config.yaml
n_layer: 21
d_model: 384
head_dim: 128
vocab_size: 9349
qk_norm: true
parallel_block: true
extras: ["capped logits"]
init: "orth"
init_std_up: 0.0387
init_std_down: 0.0
optimizer: "adamw"
lr_head: 0.00836
warmup_steps: 445
doc_mask: true
train_tokens: 293300000
Each number is 128 + 32 x the weight over the matrix's rms, rounded and kept within 0 to 255. Layers, rows and columns count from 0.

# layer 3 MLP down (transposed), 1536x384, rms 0.0577, rows 29-64, columns 192-287
[[137 135 158 143 191  54  80 137 106 112 135 165 175 127  89 163 136  96 159 175 165 152  91  94 167 134  91 159  95 155 127 129  70 107 136 123 199 114  76 167 138 115 104 154 126 123 188 103 123  72 125 130 103 141 104 108 112 121 144 151 114 131  76 139 143 101 120 134 130 172  69 138 107 144 151  95 139 117 131 118 119 111  89 121  70  89  92 115 107  73 120 164 132 112 180  71]
 [115 138  97 116 125 146 150 120 165 156 125 140 136  94 115 180 109 107 127 118 116 139  99  99 173 113 151  84 159 139 143 182  96 130 136 110 134 141 113 125 121 150 103 162 117 177  81 165 125 138  65 123 158 159 153 133 145 162 154  94 128 172 154 148 108 153 143 162 158 114  95 134 125 132 127 198 101 143 106  58 160 129 104 142 115  81 171 177 125 161 115 143 178 145 118 161]
 [ 98 129  68  93 140 148  58 153  86  75 117 214 120  46  94 126  71 158  92  73 142  94 184 168 151 149 132 135 185 123  95 145 129 114 126  92  89  96 162 106  91 140 119 109 152  98  80  89 126 138  79  93 129  63  66  74  73 108  84 139 180 139  60 120  93 160 133 153  82 106 166 151 166 150 138 168 151 142 117 135 149 198 132  81 126 122  90 174 147  68 133 161 116 145  94 150]
 [100 111 123  86  97  98 140 140  91 152 125 152 120  87 146 138 169 114 150 105 133 149 142 192 147  89 165 136  55 102 154 110 100 107 163 171 145  80 130 103  80 136 151 160  91 135 130 105 165 148 114  97 110 123 147 167 123 186 151  75  83 131 133 130 120 149 205 129 140 143 180 136 134 107 137 158 151 121 141 140 130 130 133 152 156 138 127 130  99 122 179 114 188  64 142 123]
 [ 90 100 126 183 182 214 113 102 152 152  95  58 130 136 193  94  58  92 137 142 181  91 166  93 162 200 127  86 166 123 113 149 164 151 110 118  98 121 168 132 158 116 103 186 136 128 125  98 107 166 127 127 196 149 152 119 133 118 109  70  84  85 177  98 131 166 122 145 163 109  90 165 139  90  81 113 160 118 142  97 110 193 148 108 121 127  38 161 102 162 113  77 152 154 179 159]
 [137 142 113 157 134  85 149 108 142 131 127 121  55 172  93 169  87 128 176  81  86 195 140 135 181 122  71 119  92 109 185 139 109  57 136  69  90 113 134 110 111  93 147 141 121  88 141  78 180 130 139 103 141  94  92  84 114  83 153 107 172 157 174 136 170 144 113 155  95 147  95  94 139 116 132 120  96 105 107 169 102 165 133 136 170  83 112 139 111 123 148 131 107  97 139 151]
 [139 119  93  98 109 157 212 132 151 124 143 112 142 129  87 174 175  70 120 151 127 135 103 162 113 191  68 241 159 184 151 124 137 121 113 131 133 133 114 168 117 158 146 115 122 120 130  82 159 163 193 120 141 125 139 138  96 100 117 106 124  77 133 125  94 117 111  89 116  97  80 120 137 117 202 139 144 138 136 121 160  89  79 167  90 124 211 158 138  95 106 150  91 109 121  57]
 [146 163 109 161 202 150  94  89 158 133 123 137 132 134  99 183 113 152 116 152 173 105 128 135 171 196 118 194 161 126 177 151 197 146 162 105 156 173 136 111 129  98  68 113 188 133 130 176 117 119 109 118 165 115 230 135 146 146 124  66 106 126 198 127 113 163 110 102 187 106  98 115 109 138 145 122 159 110 184 127 149 146 145 114  87 141 143 159 146 132 126  83 126 139  77 124]
 [126  90 117 152 143  98 174  95  79 190  88  68 114 166 120  79  83  69  73 155  57  99  91  80  87 142 174 138 121 133 126  94 134 157  83  89 102 171 175 148  94 189 144 161 104 178 135 129 114 112  50 146 148 151 157 160  62 138 180 103 170 169 140 122 104  93  66 103 121 125 174 120 146 115 114 144 154  88 156 153 145 184 165 195 164 145  80 153 150 156 134 146  99 104 148  58]
 [ 99 127 114 116 114 132 117 155  99 194 162 125 144 120 100  90 168 162  77  99 127 215 135 124 159 149 135 115 134 137 156 171 153 168 146 129 123 111 145  80 125  58  65 116 148 109 126  96 174 121 106 141  90 111 126 105 132 141 139  86  93 173 169  94 140 162 162  94 144 148 127 131 100 183 125 116 124  97 117 172  82 144 131 115 150 178 167 127  76 146 181  78 119 137 134 204]
 [155 129 131 175 222 135 147 133 134 111 108 107 122 149 188 142 118 157 136 120 125 123 124 146 106 177  93 140 116  21 143 184  86 146  80 131 132 106 110 159 112 142 104 160 131 117 135  51 163 164 147 112 108  85 133 117 130 150 151 107 140 157 152 161 116 133 126 129 152 150 128 105 145 115 178 147 122 163 126 113 125 142  84 175 123 126 137 137 117 165 143 107 114 104 114 145]
 [137 164 109 154 109 132 148  33 127 125 122 132 145 148 112 201 125 127 118 167 189  60  86  39  82 153 131 146 124 104 133 113 123 150 154 181 180 121 138 124  65 140  84 148 129 135 144 142 139 155 161 125 138 173  66 143 135 109 169 131  98 106 149 111 147 203 115 123  78 184 130 102 132  81 143 168  56 141  86  75 170 158 120 123 189 108  78 139 122 124 107 103 141 132 108 149]
 [174 103 159 171 114 157 164 140 100 133 127 218 169 123 120 109 111 125  71  85 148  92 116 111 102 124 130  61 161 189 122 126 201 161 138 140 115 141  98 119 118 138  94 109 139 138 117 140  91 139 142 174 121 151 138 105 102 162 141 128 114 128 168 156 124 139 178 134  75 129  77 111  96 130 177 113 107 101 139 165 145 144  61 127  97 110 182 134 170 128 110 141 135 102 134 148]
 [153 118 111  86 196 128 161 113 139 120 143 137  92 150  75 122 143 191 120 109 189 106 146  39 189 158  54 178 124 147 138 138 156 122 132  56 143 144 156 162 148 111 175 152 172 100 148 148 142  83 141 144  89 149 159 138 150 131 128  56  99 118 108 183  97 139  94 139 118  82 158 101 135 137 146 115 159 145 173 117 168 110  76  91  66 107 125  98  99 113  86  62 134 155 148 104]
 [118 126 128  45 126  95 116 166 121 125  67  90  87 128 158 207 126 152  74 164 120 119 114 144 121 106 108 104 158  87 150  79 132  81 201 123 102 120 143 101 141 147 116 156 111  35 158  75 158 131 155 140 186 143 174 103 104 137 116 106 142 144 215  91 121 136 112 117 120 122 127 109 124 147 129  93 151 150  40 120  71  79 118  95  75  53 117 147 176 123 143 145 118 126  76  91]
 [189  49  96  85  78 129  87 104 134 156 103 120  80 115  73 154 165 152  93 148 134 102  69 144 140 110 157  92 123 193 147 136 162 137 172 107 130 145 133 141 114 163 118 115 179  84 140 159 100  95  98 138 118  73 146 143 169 101 157 183 182 136 131 107 116 130 117 139 110 199 207 110 159 114 137 104 107 139 131 195 110  95  90 146 103 104 164 114 183  81 120 126 167 153 131 111]
 [135  82 130 151 162 154 114 104 183 158 126 114 171 110 117 111 135 105  86 146 150  76 157 122 133  80  65  59 172 145 179 143 177  65 103  37 138  79 119 174 129 164 137 106 145 172 148 116 123 121 147 181 104  91 155 168 164 146 121 172 169  98  89 107  80 168 100 102 122 163  72 130 121 114 134 158 172 142 170 139 100 160  64 147 130 105 108 129 131 121 134 143  86 108 126 142]
 [ 88 183 158  75 145 120  71  90  82  84 115 164 107 105 121 164  91 111 165 143 144 159 173 136 199 131 138  86 138 139 118  66 173 153 170 115  73 124 173 178 167 162  89  98 158 145 174 127 107 101  93 255 138 177 122 119 167 152 102 115 139 142 191 155 130 184  78 110  58 173 131 120 119 133 134 129 101 107 127 118 107  97 163 132 190 150  75 122 114 168 180 149 128  95 122 124]
 [125 125  87  98  68 120 112  86  66 143 130 113  97 114  94 118  81 119 133  84  83  91 104 196 138  85 135 140 185 150 193 127 109 130 115  83 103 159  98 119 125 177 106 105 117 164  91 122 172  53 109 149 183 127 129 164 105 123 184 183 167 132 144 191 127  96 138  71 113 129 132 122 166 158  72 121 115 131 164 191  70 110  90  94 181 133 151 171 165 117 118 145 142 110  91 116]
 [119 158 154 125 142  99 121  88 115 171  66 119 104 142 126  96  94 123  83  97  89 159 181 136 160  45 103  84  90 183 134 100 132 183  74 145  31 145 187 177 153  72  98 106 115 117 182 107 150 104 109 176 169 101 137 127 107 177 157 110 110  96 116 128 104 131 105 141  58  62 156 141 116 107 103 105 188 106 182 124  88 173 163 104 123 140 117 139 114 119  85 112 172  89 182  99]
 [156 176 127 216 157  81 104 139 186 211 193 141 139 136 155 106 103 148 112 198 105  84 127 104 148  82 151 150 116  90 132 116 105 175 149 103 126 103 164 124 127 136 112 158 154 124 170 181 136 155  93  88  84  87 112 149 147 121  68 156 132 130 140 111 138 113 178 141 160 123 137 173 106 126 149 158 167 184 186 149 174 139 114  91 186 182  86 102 118 122 174 118 109 159 148 134]
 [136 186 106 144 134 120 164 114 164  85 119  90 148 129  90 180 139 100  81  54  97 104 106 166 140  77 111 126 138 148 126 115 128 124  96 162 128 183 110 110  99 136  91 149 123 153 129 141 170 127 143 174 140  69 109  87  61  71 155 156 132 125 112  93 136 117 116 106 126 113  64  98  76 132 170 144 105 126  89 100 108 123 151 126 187  51 103 116 166  94 178 150 139 105 148  97]
 [168  89 119 185 184  67 143  69 111  97 177 120 137 135 156 125  47  86 123  79 119 128 186 104  61  99 119 136 185 133 105 160 116 127 119 172 125 188 158 171 116 124  84 124 103 120 127 155 124  95  73 155 130  70 110 140 138 154 196  90 100 127 150 107 123 172 146 189 131 134 158  91 185  54  96 180 137 125 132  88 112 158  63 204 148 146  59 153 176 143 108 203  80 145 138 206]
 [ 88 157 121  91 145  85 106 105 161 104 120 145 149  86 171 145 111 158 188 104  76 150 101 159 103 107  92 136 109 131 147 166 120 142 116 140  99 179 119 145 111 164  99 186 127 138 140 148 147 131 118 153 169 141 128 133 150 132 144  60 166 141 121 201 160  63 120 131 150 138 181 145  87  71 105 203 109 129 114 152 123 149 126 143 144 118 180 115 151 143 110 140 171 198 105  86]
 [151 148 204 150 137 146 161 105 157  80 203 149 139  58 102 171 139 103 175 166 117 119 106 142 105 115 143 118 134  75 144 136  61 117 144 115  72  52 133 141  91 122  88 171 172 104 184  91  84 186 134 127 121 118 125  81  98 125 128 118  86 149 120 101  87 153 107 139 112 179 119 157  79 109 159 187 127 123 103 107  88 149 117 122 105 154 156 160 124 134 174  91  98 183 189 166]
 [140 125 168 152 130 139 190 154  95  47 162 171 102 144  79 123 172 140 145 174 155 134 123 147  87 153 125 114 205 122 125 163  77 144 108 131 161 125 136 125 172 128 137 120  75 102 165 134 138 172  77  82 166 133 103 195 178  95 128 141 102 128 141 149 142 116 169 147 105 135 107 133  96 106  80 117 126 114  85 170  99  58 138 159 100 148 116  82  63 168 114 160 120 178 186 134]
 [165 169 135 128 172  72 118  93  65 110 139  95 149  74  89  88 120 113 157  85 138 105 117  90 115 194 128 101 119  89 103 109  82 152 119 132 152 158 134 119 161 109  49  59 144 117 218 163  98 160 188 109 122 123 112  69  79 190 135 155  78  96 130  75 211  98 110 140 142 102 114  56 119 145 105 195  78  58 135  97 104 138 151 162 144 100  62 175 172 116 140 139 160 114 107 128]
 [ 84 146 181 161 134 118 138 114 116 150 154 121 112  92 146  91  80 120 140 119 158 123 121 138 124 109 174 146 158 108  95 178 163 167 112  85 104 109  77 140 140 139 113 113 163 148 157 147 147 162  99 110 141  79  82 153 135 164 147 120 143 150 137 173  93  88 101 125 162 118 158 116 142 166 141 124  84 167  91 133 124  99 142  91 110 101 153 163 136 143 108 143 145 150 119 176]
 [103 111 124 194 129 118 153 138 139 113 164 154  99  95 135 114  90  83 101  97 106 155 151 164  64 144 149 149 161 178 155 117 135 101 100 127 162 107 129 172 183 180 125 153  92 148 144 139 130 166  68 134 184  99 114 127 116 125 180 170 104 129 132 140 176 101 198 142 116 168 121 113 152  92 142  89 170 151 187 149  97 144 100  86  59 166  65 105 155 134 158 110  63 104 123 135]
 [100 162 122  84 141  55  90 122 100 123 101 144 196 153 150 130 143 139 106 180 147  89 104 176 124 168  61 113 153 157 152  75  99  86  94 153  93 122  90 139 132  96  64  68 141 104 117 103 170 143 128 127 120 151 144 142 179 146 146 108 103 134 147 170 124 131 170 194 122  89 109  92 178 101 144 115 120 165 156 110 172 141 144 138 131 100 159 112  86 146 118 132 130 142 118 106]
 [ 87 103 118  88 103 138 131 115 137 179 127 164 166 139 152 204 154 130 115 164 115 179  94 121 127 139  89 142 152 144  73  93 125 113  68 127 133 142 152 128 136 134  71 128 143 165 153 148 208 173 169  96  92 109 125 136 181 117 101 132  88 113 104 180 161 127  84 130 153 159 162 119 149 104 138  92 102 130 104 213 124 102  99 176 131 139 122 147  64 127 139 132 134 151  74  94]
 [125 100 184 116  96 137 200 134 169 128 153 149 166  91 126 111 113 169 171 184 141  75 139 122  98 107  97 126 199 131 101  99 120 140 103 102  53 107 156 104  88 149 123 148 147 202 155 156 148  90 139 153 104 149 135  97 167 150  66 158  77 174 113 133 111 107 143 117 108 149 103 132 121 127 125 121 128 189 149 151 174  78 173 140 139 126 102 149 135 140 157 126 113 196 102  79]
 [120 146 131 108 102 154 156  77 163 140 127 151 134 135  76 119  96 142 118 140  89  99 145 122 137  97  79 116 128 123 137  79 133 111  89 114 122 138 134  79 100 126  57 168 133 124 144 134 130 118 120 139 155 163 109  97 146 103 118 108 135 120 118 151 116  74 126 146 114  87  98 122 113 142 107 112 177  65 104 104 130 147 146 132 155 128  94 137  95 105 166 163  87 132 151 117]
 [ 90 126  72 149  95 191 140  73 111 129 124 145 107 127 146 157 123  36 141 101 127 114  75  79 192 148 110 162  94 110  96 118 158 155 137 111 119 156 188 173 132 117 125  90 142 107 105  84 134 134 110 204 158 140  65 102  90 138 160 188 175 103  66 107 122 134 108  83 130 102 139 150 112 114 137 133 124  83 141 108 106 111 155  93 170 137  68  86 143  86 141  47  97  81 129 145]
 [116 126 130 190 125 140 131 133 114 155 125 119 129 121 154 187 102 145 156  74 106 124 202 126 208 122 167 116 147 131 110 153 149 137 159 155 157 173 176 120 143  69  73 157 118 176 128 140 111 134 170 123 143 167 175 136 173 132  55 167  96 174 139 143 127 159 149 171 113 112 101 115 146 110  45 123 185 152 221 148 193 185 141  41 185 116 129 155 156 113 154 123 140 120 127 107]
 [132 139 165 109 103 164 135 175 110 118 114 106 183 157 156  60 108 117 190  99 122 156 134 139 106 111  98 153  99  90 206 113 100 171 148 153 116 145 116 158 135 182  51  98 118  87 161  53 149 140 109 145 168 110 149 179  86 145 140  96 146 139 127 117 169 101 107 115 142 106 150 122 137 111 169 103 171 100 156 122 134 100 128 166 106 171 171 130 126 146 173  41 130 108 104 134]]
# layer 3 MLP up, 1536x384, rms 0.0639, rows 30-65, columns 192-287
[[124 205 123  96  81  95 113 160  70 162  87 119  96 114  99  98 113 134 138  92 160 182 152 174 103 150 164 103 157 130 114 124 155 112  91 111 124  99 116 130 100 110 116 164 157 177 143 104 140 140 152  90 172 118 115  84 156 135 115 128  93  87  68 125  92  85 143 164 170 142  89 149 156 103 164  65 131 161 121 143 167 124 125 159 160 151 180 133 130 106 163 122 106 129 121 110]
 [ 84  86 153  63 109 112 106 116 151  97 133 165 158 130 133 177 131 144 113 104  99 141  88 172 102  43 169  85 144 104  86 113 119 157 142 146 153 179 157 101 150  79  98 125  50 124 173 124  57  95 153  84  70 156 165 163 139 118  67 171 118 143 147 144 132 112 146 154 141  47 135 101 147 167  89  70 103 104 134 157 130  95 180 155  65 143 103 122  97 129  91 157 161  98 152 128]
 [160 188 150  87 126 130  91 101 127 146 116 151 117  87 110 148 106 141 101 156 120 123 132 142  85  97  75 126 146 181 118 189 143  71 177  99 143 154 102  77 136  51 136 113 154 179 164 166  99 151 160 111 148 181 129  92 122 168 142 190 128 128 100 109 203 170 202 119 145 104 122 151 109 158 157 160 112 136 157 133 186 120 161 144 140 174 113 144 143 114 112 161 146 121 168 121]
 [ 82 126 176 141 124 114 116  73  80 157 173  91 123 128 131 115 135 177 114 122 127 154 184  66 116  99 146 174  78 123  71 176  77 110  99 117  69 163 138  74 138 151 145 129 114 136 243 112  92 179 104 141  82 113 150 136 161 109 151 101  71  90 155 107 129 135 162 140 121 143 112 178 118 134 127 158 130 186 111 128 141 121 164 110  74 181 116 120 112 154  89 120 148 136 147 103]
 [141 134 149 116 109 114 137  90 104 154  71 103  70 136  84 133  96 117 165 193 170 130 168 109 182 139 101  98 140 153 158 134 130 169 123  34 121  78 100 106  95 148 134  75 154 120  90 110 113 110 110 126  84 130 140 118  99 176 114  68  71 150 153 100 161 155 142 158 114 199 148 158 103 147  74 121 160  79 103 118 171 112 146  81 159 129 115  71 146  87 138 187  79 111 109  98]
 [ 91 113 157  91 157  61 121 127 143  92  59 128 122 137 116 114 127 123 104  68 121 117 141 156 177  74 119  90 124 126 107 135 125 149 127 108 172 135 127 105 166 180 119 114  85 154 106 206  85 152 105 135 150 170  98  77 228 121 178  93 106  94  88  83 177 156  97 186  90 162  63 132 168 145 105 155 136 140 158 162 113  54 141 103 108 113 121  90 120 109  75 160 128 101 133  80]
 [187  72 173 125  86 165 139 147 119  96 179 110 153 128 109 182  90 141 128 143 150 181 132 120  91 108 119 142 118 136 120 146 116 139 146 133 106 113 119  82 136 115  98 168  69 180 179 202 155 186  94 100  80 139 103  76 127 157 107 130 115 148 107 110 152 128 151 134 106  97 100 123 142 130 101 159 158 151  86 101 143 120 139 127  93 145 100 116 138 127 125 138  79 144 158 163]
 [167 101 179 105  73 125 119 135 125 184  96 151 150 140 112 113  96 172  96 174 106 124 112 135  85  95 134 143 105 131 170 172 115 159 113 100  42  96 103  83 128 107 142 176 161 144 123 162 172 110 143 148 137 150 131 121 169 163 148  87 139  91 118  93 140 154 132 130 144 197 132 219 126 170  58 163 127  84  96 181 168 133 106  84 102 138 174 102 164 167 147 167 138 109 110  98]
 [126  94 158  84  89  48 128 144 114 130 105 188 130  98  51 138 137 111 169  90  84 168 158 146 109  38 198 130 121 150 124 131 125 157 150 156 123 111 198 138 121  99 135 128  99 135 203 139  84 122 150 148 167 151 188 108 163 123 125 118  96 116  68 128 119 122 154 146 144  93 145 135 108 149 137 115 117 144 147 119 155 111 142 134 107 147 185 146 108 158 104 165 171 129 154 153]
 [150 134 158  64 137 129 127  94 187 134 131 154 113 128  98 130  88 202 124 140 124 193 182 130 155  58 150 146 136 165 110 133 197 119 164  82 121  84 154 135 177 120  74 113 102 134 171 143  76 172 131 143  92 236  80 137 191 134 152 139 156  99 102 104 115 134  92 133  63 164 121 134 156 172 127 140 150 108 152 147 169 119 137 155 170 203 144  86 133 104 103 125 105 111 105 157]
 [ 90 110 112  99 132 162 102  66 119 115 114 121 131 138 122  72 119 136 104 149 130 118 156  73 117 123 193 119 120 164  56  76 178 119 136 139 126 128 131 131 148 130 124 110 143 156 112 136  62 144 171 104 113 134 140 136 137 148  97  87 102  96  85  99  76 137 109 146 121 158 139 137 125 141  49 174 143  82 157 126 144 134 180 146 162 194 111  99 152  85 101 115 109 109  86  93]
 [136  91 133  95  96 113 173  99 143 133 106 142 149 120 117 157 101 103 189 127  97 159 150 120 117  38 134 159 124 118 131 158 127  93 169 112 122 104 106  79 163 128 112 138 141 182 111 144 117 107 146 165 149 209 123  99 114 172 163 110 145 100 157 153 103 150 107 133 107 133 131 173 151 181 144 122 148 139 136 200 160  92 150  84 135 184 127 179 128  25 133 146 156 103 136 128]
 [ 79 154 146  89  86 116 133 101 175 153 123  99  98 147 111 133 147 115 139 146 138 126 135 108  83 127 107 158 134 185 103 119 175  88 176 119 154 143 117  99 139 105 116 142 131 156 114 146  98 103  75 145 155 184 126 169 159 108  83 124 143  86 127 115 137 106 125 159  98 124 158 100 150 119 113 119 110 111 138 179 148 139 138  99  65 123  77  78 140  98 149 199 114 101 152 113]
 [126 166 210  75  99 167 124 119 117 141 132  93 116  54  82 145 146 147 112 131 189 163 157 133 117 143  69 140 143 115 131  68  89 126 168  72 118 126  81 104 129 107 139  93 105 185 141 106 137 170 114 116  68 140  91 130 181  56  75 169 117 122 185 128 111 129 175 117 133 105 157  99 114 183 174 132  84 148  98 130 137 100 131 119 142 115  97 131 104  87  84 179 108 169 159 117]
 [182 135 134 100  86 139  98 146 132 130 118  88 122 123 104 135 121 169  98 143 153 162 131 122 130  69  95 106  87 117 140 187  91 154 112  32 165 113 108  72 165 188 134 141 108 164 117  75  51 179 118 119  91  89 130 115 104 103 138 123 149  94 101  82 147 174 168 134  90 111 125 177 169 235 160 104  43 169 142 137 107 123 143  48 135 137 140  97 119  97 210 135 144 130 181 125]
 [157 132 133 136 109 156 135 135 132 115 151 104 145 131  68 121  81 156 119 129 112 166 116 154 136 116 128 134  35  98  98 126  75 144 106 122 153  64 130  56 111 158  67 166 106 135 156  93 139 151  84 105 137 110 124 102  98  98 164  77 160 140 107 132 150  68 197 164  88 123 132 138  68 178 211  93 126  99  73 150 149  76 145 143 130 119 120 148  68 107 184  55 131 147  93 131]
 [126 129 170  92 124 193 100  55  47 165 177 115 121 114 111 127  47 161  83 147 155 146 115  91 103 132 102  94 115 183  99  88 137 110 107 113 139 105  98 102 132 133  97 146  93 164  82 176 146  56 102 148 106 144  95 189 133 139 144 129 139  97 150 125 136 155 194 140 114 202  93 149 111 146  94  82  94 113 165 154 143 124 128 128 173 136 146  87 115  97 115 162 151 120 159 150]
 [141 133 155 129 108  90 147 124  73 163  70 101 171 156 139 135 130  79  88  67 159  83 127 215 119 145 171 131 121 132  72  69 112  96  76 156  94 132 109 134 158 132  76 123  71 183 122 138 126 122 144 120  84 116 122 131 122 147 120 121 138 110 138  73 137 115 107 140  96  57 201 140 158 200 126 159  65 170  95 138 149  92 158 102 136 163  52 161 117 158 110 186  80  48 134 136]
 [141 169 180  92 111  87 135 148 141 222  75 138 119 126 128 106 135 109 125 132 174 175  88 116 112 149 118  95 108 159 140  71 130  90 134  88 164  60 133 163 101 136 129 109 171 149 123 141 114 158 130 103  84 125 115 146 145 186  84  81 149  77 100  80 136 127 140 137 175 106 137 111  84 107 122  78 123 176 135 134 148 112 154 145  87 184 109 130 119  60 179 137  99 129 124 202]
 [181 147 145  78 106 158  76 135 110  66  56 107  82 115 126 189 128 223 123 138  83 181 182 121 115 189  82 119 104  85 140 193 108 122  90 126 130 177 119 104 175 126 105 159  71 130 194 137 101  74 111 178 170 175 140 111 148  98  90 151 146 146 174  56  81 153 126 100 154 169 148 163 153 217 166 117  91 107 153 131 132  71 127 119 144 132  94 152 174 142  98 166 173 151 136 101]
 [145 163 116 178 146 223 109 133 172 154 145  83  61 162 105  77 132 130 167 132 126 192 114  75  61 148 137 132 121 124  49  59 112  65  91 143 155 113  89  74 104 110 102 165 124 214 148 164 160 143 103 162  89 140 104  98 191 124 199 128 122  76 147  96 166 129 124 140 130 143  92 117 137 161 135 121 158 153 129 126 155 112 143 151 182 101 100 133 160 127 165 151 136 133 112 113]
 [169 135 153 134 128 106 158  80  55 161 162 111 117 108 141  98 118 191  74 131 131 144  90 148  53 101 142  85 112 149  90 141 152  84 139 118 119 186 111 122  90 137 124 115 112 151 162 163  95  61 161 113 124 143 154 173 141 125  59 135 155 110 136 127 100  59 252 158 100 185 128 170 128 138 116 117 125  82 111 136 124 158 148 183  85 169  94 115 146 157 122  91  83 117 158 173]
 [121 108 150  96  99 136 115 119 182 132 124 143 158 145 113 168 100 165 165 106 179 193 135 189  99 109 110 115 105 135 145 115 128 121 137 164 172 139 139  93 139 100  89 173 124 125 122 200 109  97 133  75 192 132 120 108 138 135 143  77 148 159 102  78 128 126  96 178 129 123 133 125 193 157 130 172 146 107 112  55 125 109 162  45 119 141  97  96 142 127  89 158 125  91  91 148]
 [135 142 114 111 118 111 149 127 150 142 191  99 138 135 137 141 112 125 173 140  76 157 135  87 175  55 135  35  24 210  69 166 109 117 105 131 156 141 145 103 185 141  99 125  47 148 188 162 144  92  90 138  58 186 160 177 131 121  93  44 118 108 135 141 140 162 122 128 125 129  90 131 118 133  73 121 100 163 188 151 138 102 156  75  67 177 149 116 138 146 178  85  94 127  80 178]
 [138 123 151 133 108  99  97 129 131 168 131  46 120 105 128 129 160  94 115 185  60 155 124 122 149  76 222 118 133 186  99  96 102  95 140  82 144 123 100 118 139 198 118 134  50 146 112 100 117 120 106 168  98 180 168 191 146 111 123 154 184  97  63 129 105 102 143 180 164 164 150 210 136 130  89 103 115 136 164 203 165  72 118 136 105 128 131  97 111 100 126 155 192 134  77  93]
 [150  84 142 146 149 115 144 100 162 148 111  98 196  78  72 112 142 120 100  76 162 167  94 154  89 118  85 114 120 152 105 116 113 129  75  87 149 156  50 142  93 146 109 147  79 134 144 154 137 162 136  76  75 128  92 140 137 141 129 158 153 125 193  80 190 110 148 138 204 127 119 164 104 133  81 188 128 162 154 111 180 158 155 113 128 143  68 121  73  89 143 126 150 121 165 131]
 [160 167 144 151 115 100 140  98  98 131 183 111 131 153 114 132 139  84  76 147  58 140 110 131 145 153 164 126 111  88 113  81 115  63 146 109 179 115  80 128 166 103 100 119  86 168 134 111 147  89 189 137 136 134 131 157 132 179 155 116 116 128 122  44  92 140 158 216 148 129 112 203 103 137  99 113 153  82 147 170 115 132 112 122 147 147 126 153 136  82 152 127 156 121 116 136]
 [118 150 139 140  49 148  85 147  99 132  97  58  85 109  97  87 165 150 115  93  60 167 148 109 138 121 164 108  80 204 115 109 119  78 171 102 163 138 154 150 152 236 105 169 109 150 137 129 130  93 172 138 133 169 146 186 126 104 155 106 155  98 162 105 112  82 172 147 111  70 190 131  90 154  95  92 123 147 160 198 146 126 154 115 121 133 149 136 122 112 107 142 109  72 123 109]
 [ 92 179 134 131  85 163 144  93  81 174 146  71 111 139 143  72 140 110 152 129 123 141 191 104  98 161 151 109  56 110  41 131  86 137 156 135 142 147  98 134 153 151 107 138  57 150 142 176 133 116 118 157 150 153 141 148 114 140 139 105 133  92 120 112 100  65 136 113  90 144 159 128  61 140 128 167 126  47 128 117 141 152 161 119 100 104  62  72 104 161 171 187 146 130  46  72]
 [126 133  87  82  87 102 108 129  85 118 107  91 189  93 116  76 117 151 114 178 114 138 163 163 127 135  87 186  95 144  84 141 119 156 159 134 114  87 120 174  94 164  89 121 148 194 123  72 158 130 149 103 163 172 129 109 147 105 184 107 145 108 125 131  64  89 192 120 129 163 175 102 153  97 101 124 143 118  87 172 122  97 164 146 103 156  95  75 102 126 113 136 120  80 124 106]
 [160 112 103 108 100  72  81 124 105 206 158  87 142 112 136 122  99 171  62 156  91 101 151  96 116 109  90  97 127 200 152 183 121 121 131 107 101 171 144 106  97 176  90 140 108 156 141  93 167  90 138 163 132 128 159 101 132 150 127 149  56 147 161  99 147 106 187 170 141 100 123 117 103 138 161 127 176 129 153  94 121  84 122 162  64 145  90  77 132 182 158 128 139  87  93 105]
 [150  70 125  93 112 154 125 108  56 181 138 135 125 105 102 154 156 125 152 124 123 121 151 132 130  94 221 115 132 148 120  50 139 133 132 140  42 159 134  96 144 152 122 110 111 156 117 174 130 116 128 181 148 151 123 125 135 166 141 101 144 155 108 130 113  95 117 134 104 130 183  70 144 125 113 138 129 145 122 139 168  77 121 107 155 187 131 124  83 136  85 152  81 198  87 124]
 [155 119 162 129 118  85 105 163 146 178 149 128 184 103 151 124 142 111 114 165  44 145 166 135 147 104 159 141 165 156 134 190 101 154 182 123 124 187 120 105  61 122 122 140 117 122 156 126 115 128  95 101 104 123 157 121 140 151 160 106 122 118 191 120 121 136 106 130 157 161 178 145 115 130 116 130 161 146 145 149 139 113 134 105 129 144  81  71 145 123 168 130 146 126  60  85]
 [116  70 128 134 109 161  84 168  74 150 147 106 144 133 119 129 126 177 129 153 110 164 115 125 158 117 175  84 129 124  71 129  70 175 114 138 101 155 179  84 125 160  57 110 158 158 141  89 111 172 169  78 130 179 122 114 165 108 124  71 149 107  92  87 160  84 205 104 146 148 126 134  66 180 160 119 158 139 185 173 132 120 151 148 112 120 103 133 188  95 149 136 157 106 142  89]
 [121 139 161 126 106 136 123 146 117 199 105  96  50 147 132 141 131 191 117 129 146 121 155  76 163 124 127 138 124 125 121 188 151 136 141 118 111 113 127  86 130 150  64 105 151 151  96 173  87 143 151 108 133 134 123 179 143 127  77 161 136 101 121 102 168 122 149 119 115 164 168 130 149 162 120 138 116 131 120 151 153  65  95  40 147 176 157 149 111 119  81 167  92 130 104 114]
 [115  97 126 135 118 107 104 103 103 169  86  97 170 112  60 125 153 112 138 164 100 164 130 136 139 135 151 144 130 134 113 165 125 140 183  96 101 108 181 138  75 217 137 134 119 160 103 194 134 160  92 147 151 160 151 156 107 149 123 134 158 154 210 112  78 108  87 116 135 152 183 104 141 131 130 120 119 139  97 128 118 136 185 155 108 149 136 117  43  95 127 188 101 130 149 125]]